config = dict(
    num_hidden_layers=16,
    hidden_size=768,
    num_attention_heads=6,
    num_key_value_heads=3,
    head_dim=128,
    intermediate_size=1536,
    vocab_size=16384,
    hidden_act='swiglu',
    norm='rmsnorm',
    norm_place='pre',
    norm_eps=1e-05,
    positions='rope',
    rope_theta=10000.0,
    rope_fraction=1.0,
    qk_norm=True,
    attn_scale=0.0884,
    bias='none',
    tie_word_embeddings=False,
    parallel_block=False,
    init='normal',
    init_std_qkv=0.0211,
    init_std_o=0.0,
    init_std_up=0.0211,
    init_std_down=0.0,
    optimizer='soap_variant',
    learning_rate=0.00254,
    lr_mult_up=0.823,
    beta1=0.95,
    beta2=0.99,
    lr_head=0.0045,
    warmup_steps=126,
    schedule='wsd',
    decay_fraction=0.581,
    decay_shape='linear',
    final_lr_fraction=0.0,
    batch_tokens=131072,
    max_seq_len=512,
    doc_mask=True,
    train_tokens=780100000,
    max_steps=5952,
    dataset='wikipedia_en',
)
Each number is 50 + 12 x the weight over its row's rms, rounded and kept within 0 to 99. Layers, rows and columns count from 0. The size before them is the row's rms in percent of the matrix's.

# layer 4 attention output (transposed), 768x768, rms 0.0915, rows 108-116,236-244, columns 256-383
099:50 37 53 58 65 55 38 45 45 65 46 60 65 43 61 49 41 29 51 68 42 31 34 74 50 87 31 45 47 67 42 64 68 32 54 48 42 50 35 62 56 51 58 40 35 64 72 49 46 45 56 65 63 34 63 32 48 72 42 46 50 46 40 50 51 54 35 44 99 36 46 49 70 60 37 44 47 40 49 73 22 49 37 26 34 25 42 79 43 53 37 48 53 47 54 43 48 61 58 43 49 38 55 60 55 40 57 36 49 39 49 41 62 59 65 62 54 59 67 53 57 31 52 63 43 59 35 39
097:39 58 63 74 48 53 41 42 61 50 42 61 63 61 55 49 54 49 52 57 58 50 64 32 59 41 62 35 62 28 62 55 71 65 50 27 36 79 45 42 45 35 65 60 74 32 50 49 51 41 48 19 39 54 38 37 34 47 53 46 27 56 77 33 45 49 36 46 47 50 36 55 38 60 43 66 43 50 51 61 57 41 55 65 48 53 45 48 50 46 42 32 62 46 31 37 56 57 51 64 40 41 45 56 62 47 64 38 54 54 77 48 57 43 65 32 71 37 53 29 52 51 51 45 52 49 54 37
096:55 57 63 66 49 42 44 71 52 69 40 55 41 43 55 53 61 41 54 52 25 47 51 38 55 27 39 49 60 56 50 56 34 49 38 56 43 43 61 51 60 77 39 48 31 40 54 54 64 47 46 54 39 78 39 51 62 43 55 48 52 65 51 52 45 41 71 66 65 47 61 61 72 61 61 19 44 62 50 37 51 64 44 50 39 18 60 56 56 40 61 50 54 37 47 63 65 63 62 48 40 66 60 56 52 37 50 40 32 54 19 63 47 50 69 58 59 48 49 46 63 63 26 47 44 12 48 31
097:27 56 24 56 53 44 44 64 50 46 53 51 44 50 44 39 51 67 79 36 50 75 66 34 51 58 50 53 62 51 64 69 44 54 61 54 11 78 39 60 62 40 35 66 52 45 42 34 48 50 27 56 36 27 51 76 52 67 58 52 63 48 58 44 49 61 51 48 38 70 51 48 46 45 14 42 39 55 60 45 39 59 65 40 54 49 94 71 48 51 40 53 45 57 44 59 49 66 43 52 61 45 52 68 62 52 23 33 45 42 56 61 47 45 41 46 61 52 50 39 55 48 66 69 48 60 62 34
095:65 58 70 48 24 44 51 76 42 15 45 44 45 30 38 39 48 38 70 48 47 54 50 53 48 50 61 54 49 61 46 50 46 53 36 64 45 62 38 46 54 56 63 72 47 53 45 48 50 46 46 38 49 44 39 68 48 35 41 47 64 41 80 41 52 52 43 65 45 51 64 42 48 43 43 42 53 32 51 51 33 69 53 59 63 53 44 51 62 42 55 48 54 43 48 48 79 68 56 46 63 43 76 50 57 47 54 47 54 66 57 60 28 63 60 38 44 58 60 37 45 45 42 51 48 31 68 48
099:50 71 51 60 51 46 40 53 25 42 48 54 46 37 55 29 64 75 54 62 47 59 47 59 54 57 55 44 55 52 51 40 47 42 62 58 20 55 45 12 61 35 44 46 45 65 27 97 48 44 83 49 54 56 59 56 46 71 53 60 44 18 56 69 37 46 62 48 56 49 44 57 43 44 50 70 38 46 47 43 51 50 29 50 31 43 47 37 58 60 27 57 54 56 60 42 45 64 54 52 40 66 46 48 60 52 40 67 30 39 59 48 41 61 58 29 61 61 73 65 48 53 62 65 72 31 52 44
094:47 59 66 31 38 52 58 50 32 68 44 41 58 66 55 48 33 62 80 63 35 48 62 33 45 38 33 68 59 32 47 34 51 62 55 32 40 64 32 47 84 50 34 45 63 34 66 60 42 56 58 39 50 49 63 46 63 62 53 41 55 43 38 53 58 59 54 42 46 63 41 47 45 54 63 47 45 26 56 35 44 36 46 61 56 44 32 50 36 62 55 49 48 44 68 25 72 44 39 48 33 32 45 49 47 43 45 38 48 47 66 63 60 64 47 43 50 74 43 47 38 53 56 53 48 40 41 34
103:45 38 41 49 36 63 53 47 55 68 35 76 54 56 32 59 91 59 34 37 46 62 46 58 44 43 58 33 52 40 55 70 19 43 38 48 36 57 45 58 68 57 48 48 49 74 58 53 55 29 26 45 50 53 35 61 28 41 65 66 51 61 53 74 38 28 60 73 42 51 27 52 50 49 34 36 58 52 45 54 69 28 26 63 55 44 70 42 43 55 39 52 53 60 61 64 57 79 75 49 86 52 31 41 57 68 49 27 52 71 47 54 46 49 63 47 19 68 39 47 51 45 48 63 55 37 79 34
100:46 37 38 38 47 47 41 50 58 56 30 42 54 54 46 38 41 41 41 39 31 44 56 44 49 42 86 48 34 37 54 42 62 50 36 71 53 45 31 65 61 63 49 45 69 75 51 66 48 40 60 49 59 56 53 45 60 69 43 53 46 47 43 48 38 48 41 41 67 45 63 52 57 39 64 50 52 59 51 54 51 35 51 55 53 48 58 54 54 29 49 46 36 47 66 36 63 31 57 57 46 41 55 52 22 60 60 53 48 74 66 45 56 49 50 52 39 31 34 48 53 48 78 58 61 49 57 60
096:66 57 36 53 56 48 52 30 56 75 39 60 43 54 50 54 60 50 37 38 80 74 40 38 22 32 45 35 66 41 46 45 55 62 42 46 61 25 65 53 44 48 39 50 52 56 56 56 35 37 34 64 50 51 64 56 52 38 57 37 48 45 48 50 67 35 69 47 46 67 53 54 45 47 57 45 63 50 38 49 86 46 53 38 44 58 35 46 67 55 46 48 53 46 60 36 42 62 61 62 31 39 42 42 39 63 34 48 46 70 55 42 44 46 39 59 52 43 66 51 49 65 84 51 50 49 39 64
098:43 32 33 51 40 45 48 54 42 58 50 32 42 59 70 48 54 46 50 33 56 56 68 38 46 37 55 65 49 49 55 53 62 60 55 58 47 28 36 58 57 56 46 56 26 56 48 63 29 43 47 51 44 47 37 70 52 78 59 74 54 57 35 46 75 51 45 57 50 63 54 57 49 48 60 27 69 37 53 62 47 61 66 28 44 47 47 65 49 45 49 62 41 64 43 55 56 47 60 57 45 50 37 37 32 46 51 67 42 44 51 50 51 38 49 74 48 55 71 56 36 74 43 32 60 54 46 70
093:39 64 33 52 52 52 44 34 38 48 24 27 72 26 65 41 48 69 49 55 60 67 48 49 47 48 82 44 51 41 48 64 51 63 55 48 44 57 40 65 35 24 58 43 62 47 46 62 44 30 65 68 60 56 55 54 52 55 55 40 72 28 36 46 57 72 30 50 29 32 35 55 35 64 52 71 48 56 53 58 40 43 26 32 48 49 51 48 49 45 59 49 62 43 49 40 45 51 47 49 50 65 49 67 62 47 60 66 53 40 64 52 52 49 45 53 60 53 50 45 54 41 40 51 69 57 61 69
096:92 57 60 48 45 52 45 66 34 44 42 42 47 42 46 46 59 47 54 48 53 52 43 45 64 68 61 38 44 46 55 45 51 65 58 29 66 46 60 63 31 43 44 56 38 55 21 66 45 35 78 55 48 53 34 52 64 54 75 43 32 55 59 54 73 62 55 39 58 48 48 46 52 35 48 56 54 50 61 76 62 30 49 56 35 69 45 59 49 50 59 67 33 50 57 42 56 51 57 59 28 48 42 45 52 29 50 26 51 50 38 69 62 61 49 68 48 49 49 64 57 42 42 53 53 38 34 50
094:49 49 51 46 41 60 55 60 34 67 44 39 45 46 57 74 56 44 59 39 62 36 50 50 38 46 69 24 48 59 67 52 56 66 43 66 48 49 31 36 50 54 38 41 67 45 67 68 33 63 40 48 33 40 51 57 53 81 69 39 46 82 51 46 34 44 55 57 64 48 41 39 64 63 68 77 42 61 52 42 45 61 57 59 30 49 47 45 68 52 67 44 40 44 59 53 43 36 37 58 45 57 35 49 45 75 38 61 61 48 44 59 51 40 62 56 28 60 37 71 42 32 58 63 70 43 50 41
096:52 54 57 61 49 39 53 55 69 63 41 54 73 58 38 45 52 60 44 67 45 50 54 66 56 49 50 71 54 35 44 49 51 64 77 44 65 40 63 71 46 49 38 42 59 46 50 39 54 61 56 47 50 55 33 35 37 47 63 41 49 53 21 32 33 58 31 63 55 59 50 43 58 53 30 44 68 35 50 57 34 54 47 35 56 45 44 47 44 66 79 41 52 74 51 57 32 53 34 47 74 52 63 71 44 55 65 38 76 37 31 61 61 53 50 52 43 51 54 47 32 51 39 36 51 50 51 60
098:21 49 34 38 51 57 54 36 74 54 55 46 60 67 36 63 59 37 50 52 62 48 51 40 53 39 67 43 66 43 32 77 64 39 55 37 55 52 26 38 35 32 56 25 44 40 49 38 40 55 30 54 48 59 34 37 57 75 56 28 31 69 57 42 55 38 53 61 49 42 67 52 64 56 38 80 38 82 41 49 45 39 39 51 55 44 54 27 39 55 39 50 32 56 26 57 58 47 40 49 48 47 52 61 45 60 62 60 52 44 62 38 51 57 37 60 47 41 57 37 57 55 37 26 43 53 50 55
095:49 70 11 64 33 53 46 57 49 41 35 46 43 59 58 36 28 35 41 55 66 48 50 49 57 74 55 51 39 48 46 53 74 49 62 56 53 50 46 57 53 64 48 48 36 28 39 40 43 53 58 70 45 28 37 44 53 49 52 53 62 70 47 51 46 47 39 44 52 41 42 39 58 58 63 71 68 48 58 51 39 42 65 35 38 64 47 66 53 64 63 51 61 58 58 54 45 39 58 56 52 59 36 47 34 77 55 72 51 37 52 59 83 44 38 51 69 62 56 66 65 59 53 67 41 51 35 57
091:79 54 56 37 33 55 59 33 34 55 63 89 56 36 51 39 18 58 47 62 49 57 46 48 54 50 44 56 48 46 56 63 34 50 51 61 35 58 56 44 35 48 53 36 34 26 45 44 41 60 67 48 64 51 55 50 54 33 41 64 53 37 43 66 45 60 50 54 65 57 43 48 56 59 31 38 52 56 42 39 58 67 62 50 53 53 30 30 54 75 40 48 65 45 39 40 34 61 46 54 49 57 41 48 59 63 49 43 35 49 56 63 53 35 45 49 38 54 42 56 41 52 52 60 56 49 36 51
# layer 4 attention value, 384x768, rms 0.0928, rows 109-116, columns 256-383
100:40 43 48 49 58 49 59 66 58 51 33 21 37 50 48 77 24 57 39 61 38 52 31 40 68 41 42 41 28 43 50 75 45 43 54 62 58 33 60 48 48 67 32 61 43 52 50 31 59 34 47 42 47 70 36 43 58 25 34 44 53 46 74 27 52 40 50 56 48 76 63 44 43 46 38 50 38 55 44 38 46 75 52 51 59 39 47 53 61 38 55 48 50 32 49 35 43 41 40 34 51 59 31 61 41 27 57 40 40 48 40 51 52 55 49 62 58 52 54 48 41 36 44 31 45 46 47 42
097:58 50 36 48 56 42 43 37 45 61 61 50 57 64 51 55 59 43 43 64 53 33 32 36 67 66 23 64 30 67 30 45 56 52 46 42 49 55 38 51 58 45 32 45 39 34 41 52 59 65 35 50 47 47 40 33 41 49 38 67 30 54 48 49 38 48 46 28 61 51 42 56 48 51 56 64 47 40 41 46 64 67 57 52 50 65 43 45 51 56 46 51 65 71 35 40 44 46 46 54 60 19 28 55 60 44 52 42 76 92 54 48 31 65 57 57 33 89 59 54 24 46 59 57 44 58 46 50
095:24 56 63 53 38 28 62 26 44 53 37 42 47 73 38 63 46 54 22 50 42 37 32 71 35 35 37 45 50 45 51 43 60 56 50 41 85 40 65 53 44 37 26 31 46 47 69 49 65 64 59 16 52 62 62 65 56 37 45 51 43 50 49 44 44 26 46 53 33 58 61 40 54 33 58 59 36 52 60 41 42 51 40 43 52 33 46 34 41 60 35 67 37 40 44 44 43 39 56 41 50 49 74 53 53 65 55 47 77 49 42 45 46 46 64 59 48 24 44 35 55 52 39 53 38 46 51 40
093:38 58 55 53 51 35 52 61 79 57 52 37 48 55 48 49 43 61 39 60 63 33 51 54 41 67 42 52 49 62 31 44 54 38 62 52 36 47 57 59 50 33 41 51 41 66 56 51 57 54 45 52 39 71 61 38 49 30 55 45 58 51 43 41 54 51 32 49 22 39 30 33 71 48 50 33 64 72 69 50 52 53 56 37 59 56 20 48 38 72 42 74 66 66 57 43 67 69 42 48 48 62 53 19 49 25 58 47 58 48 57 51 52 49 32 74 54 39 35 57 40 53 53 48 47 39 57 52
094:55 62 60 41 52 41 63 46 67 44 48 48 56 50 79 72 24 24 46 22 28 44 49 38 33 48 45 61 34 73 52 40 67 45 40 26 45 64 66 69 38 35 49 38 54 53 60 59 54 67 37 43 45 66 57 47 51 65 49 65 78 55 64 42 43 37 41 46 35 63 66 67 33 62 56 33 42 89 50 51 64 69 45 39 58 53 50 44 53 61 52 53 54 46 59 57 47 50 64 42 53 74 65 67 48 60 42 57 42 64 46 62 67 46 45 30 40 30 70 62 53 65 58 48 25 51 46 61
095:35 59 46 54 45 30 51 54 39 35 45 72 50 54 52 68 49 60 27 53 57 36 32 34 66 46 39 68 45 58 63 39 38 59 60 63 36 17 61 47 46 57 42 40 53 67 40 56 52 65 57 56 66 48 10 47 47 10 48 61 46 64 17 72 41 48 43 47 34 60 48 63 26 63 26 59 47 49 55 51 55 46 62 46 51 77 45 66 64 41 72 51 64 35 60 64 24 43 39 68 54 60 69 60 68 39 73 51 41 64 54 67 50 46 64 45 38 44 60 57 47 47 55 58 35 37 66 70
100:46 44 78 49 30 27 54 63 56 53 70 48 29 38 63 62 54 35 39 44 49 62 51 61 44 51 49 61 53 58 40 28 53 43 28 39 67 41 57 42 30 66 34 80 48 65 53 47 55 34 79 29 58 47 46 49 47 93 33 63 48 37 72 46 48 53 37 30 42 42 47 54 55 51 66 35 58 40 50 45 36 49 82 36 56 26 65 62 44 46 46 50 63 49 36 23 60 46 60 68 57 55 58 58 45 28 58 49 20 57 45 40 38 49 75 54 48 54 44 56 47 44 33 37 35 41 54 53
095:33 53 68 53 58 45 49 66 60 30 54 17 57 31 75 65 64 46 51 45 61 38 57 67 33 29 45 47 49 47 61 69 36 57 44 40 61 26 53 40 42 19 40 48 41 52 57 31 68 39 27 37 64 51 45 46 57 58 40 33 63 75 58 53 50 60 45 49 66 29 66 55 76 48 32 58 55 70 49 62 47 40 32 67 47 54 44 65 56 39 48 41 41 59 56 55 51 60 64 44 37 41 57 29 40 57 32 52 57 31 67 36 55 74 47 69 51 62 47 47 46 47 40 57 39 47 50 50